Weights of a small transformer language model.
Size: width 256, 2 heads of 128, vocabulary 8192, 8.66M parameters.
Architecture: learned positions, no biases in attention or MLP, tied embeddings.
Each number is 128 + 32 x the weight over its row's rms, rounded and kept within 0 to 255. Layers, rows and columns count from 0. The size above them is the row's rms in percent of the matrix's.

# layer 2 attention query, 256x256, rms 0.0358, rows 0-5, columns 128-255
size [ 99  88  91  96  82  83]
[[144  99 133 108 183 111 136 112 117 149 115 166 126 108 130 113 114 115 113 128 146 137 177  66 163 152 109 141 121 131 130 104 117  60 160 103 129 148 124 117 174  92 102  85  65 157 150 149 120  54 101 135 143 154 112 186 113 176  73 100  98  80 142 144  86 134  48 157 159 172 176 129  89 131 146 137  76  93 121 114 140 114 138 109 117 112 106 104 142  96 123 138 128 130 131 197 141 127 109 124 130 141 143 112 135 117 105 151  73 134  97 111 148 141 128 141 118 127 148 178 151 143 142 133 127 118 122  74]
 [135 132 129 158 142 137 170 164 112  94 125  99 136 170 139  93 135 115 186 157 137  90 129 165 103 100 136 172 104 162 101  75 109 110 132  77 169 168 177 134 129 147 150 111 179 156 104 132  96 133 136 148 136 168 148  83 189 159 134  82 150 162  64 151 139 141 131 134  68 158 115 173 133 121  79 132 151  72  75  97 131 149  91 129 100  76 121 107 137 150 121 152 101 160 162  65 157 114 137  67 153 118 118 138 104 140 128 105 142 131 164 145 160 147 123 137 111 130 155 146 144 125 156 154 179 129  78 171]
 [131 128 130 141 132 121 120 179 114 148 167 189 144 124 132 154 144  87 105 114 137 197 118  98 134 196 123  80 102 181 143 115 129 126 156 187 148 199 141 123 163 110  62 102  83 128  92 119  95 111 113 152  98 116 109 179  66 135 103 114 120 116  75 178 142 158 119 120 115 159 128  97 129 155 121 112 130  69 151  87 114  99 153 110 119 149 111 147 137  83 124 173 155 110 189 120  91 106 102 166 124 161 120 173 179 131 114  94  80  91 116 173  91  96 140 124 115 137 161 133 150 119 118  87 115 119 176 116]
 [141 140 166 141 106 148 152 105 130 138 151 110  93 111  95 173  74 126 153 153 166 168 166 151  89 107 155 187 168 111 122 147 139 171 124 132  81 104 122 112 193  98 126 122  37 169 160 133 151 115  98 149 143 148 168  97 193 104 126 104 113 140 105 161  93 145 211 130  80 141 127  71 125  91  89 127 161  96 141 119  83 165 200  76 165  67  70 182 124 167 135 102 111 101  45 129 150 157 144 143 110 138  81  96 106 143 133 128 134 115 106 166 122 182 103  51 143  96 107 102 115 140  75 138  98 180  63 111]
 [152 131  86 151 215 129 154 114 135 100  85 133 120 143 174 113  89 133 120 146 127 154 176  60  93 134 129 159  95 175  93  91 137  96 196 116 121 152 136 125 112  82  99 190 143 210 121 138  76 134 101 128 149 107 121 154  96 158 135 112 102 103  97 170 137 179 170 153 135 163 179 136  73 135 118 138 139  68  83 119 128 105 144 130 111 104  83 144 153 189 108 112 112 124  88 204 132  87 109 144  91 160 126 143 124  87 144 182  65 142  20 173  69 147  84 174 101 114 123 115 123 116 154 131 131 173 108 105]
 [129 230 107 158 146 150 118 148 128 140  80 185 156  85 149  98 187 115  91  58  92 114 148 141  71 148 107 144 165 138 151 133 141 137 150 209 158 154 115 165 115  75 138 126 100 101 110 151  99 111 106 124  86 132 170 136 155 111  83 191  95 153 153 161  78 118 163 121 127 132  92  93 135 124 145 111 114  87 155 129 101 142 157 151 165 109 156 162 124 169  79 130 185 118 163 173  81 148 105 129 118 158 155 165 138 162 146 103 183 163 108 151 185 105 113  83  92 142  79 131 167 115 125  88 127 218 172 109]]
# layer 2 attention key, 256x256, rms 0.0424, rows 0-4, columns 128-255
size [ 94  92 100  98  85]
[[ 97 125  77 101 151  96 117 111 116 119 161 121 144 185 156 116  58 160 153 102  71  88 105  87 160 142 139  83 147 144 115 107 132 112 115 103 187 152  95 158 127 161 137 187 149 206  51  91  95 143 118 127 148 137 159 126 110 117  84  95 107 183 129  92  70 201 149 107 148 157 107  54 112  94 132  89 112 107 149  84 159 152 175  81 175 132  98  84 131  81 156 149 129  88 132 121 102 104 105 130 170 139 153  91 141 139 102 159 178 124  75 111 107 134 132 160 142 104 113 112 177 144 145 180 185  68 121  42]
 [155 118 140  95 100 140 178  93 123  98 118 169 113 127 156 145 142 150 151 171 105 116  92 117 147 113 123  93 104 152 103 124 118 159  97 113 142  96 141 132  92 127 174 136 103 155 136 104 104 173 184 129 111  98  95 116 105 128 142  96 200 119 129 153 116  62 108 103 145 140  64 117  63 105 114  99 223  92 145 156 133 126 144 242  84  72 199 109  85 118 153 182 112 143 114 120 136 136 113  86 129 105 145 107 111 141 146 141  67 116 182 118 172 109  96  93 175 157  93 128 121 102 180  85 156 182  76 122]
 [113 153 117 116 107  80  74 105 103 149 131 185 110 158 161 121 113 138  79 106 147 101 166 104 144 177 134 165 141 182 129 103 155  60 151 166 169 134 150 165  51 114 133 178 176 146  51 100 113 162 111 133 150 198 127  95  88  81 179 159 110  67 165 148  95 114  78 116 117 106 117  96 130 128  61 157  84 172 118 116  88 156  87 134 148  94 107 103 201 172 161 150  82 102 125 162 171 119  79 157  69 136 146 118 103 152 117  79 151  97 163 111 140 125 164 113 155  85 121 114 135 143  64  98 112 106 117 113]
 [130  71 136 126  82 102 170 184 195 169 121 134 117 138 137  88 105  84 139 132 102 120 142 135 140 155 145 111 103 118 116 136 136 116 149  86  76 191 146 115 132 116 133 150  80 177 128 180 123 124 103 147 158 124  89 124 146 148 143 147 174 140 147 124 150 126  81 106  99 149  80 149 125  83 170 138 199 144 163 151 177  45 119 148  28 169 197 139 186 115 129 139 118 186 162 119 114 129 114  98 129 106 129  79 144 132 148 128 151 142 107 150  79 128 134 131  81  64 154 144  90 170 161 123  90 190 139 135]
 [143 124 127 179 143 151 177 129 123 200 135  90 142 139 113 181 143 155 172  93  76 128 131 152 143  87 180 148  91 162 140 137 134  85 119 170 122 165 131 156 139 162 101 166 124 115 115 159  91 125 167  93  71  84 105 102 167 129 132 101 102 105 126 122  98 105 120 117 117  67 112  96 114 180 127 137 159 111 122 160 149 157 164  78 149 152 137  81 159 149 197 163  78 151 154 149 170 129  89   6 124  65 107  98 120 131 171 153 156 145  89 113 114 106  93 113 112  55 180 115 121 134 137 128 116 148 172  86]]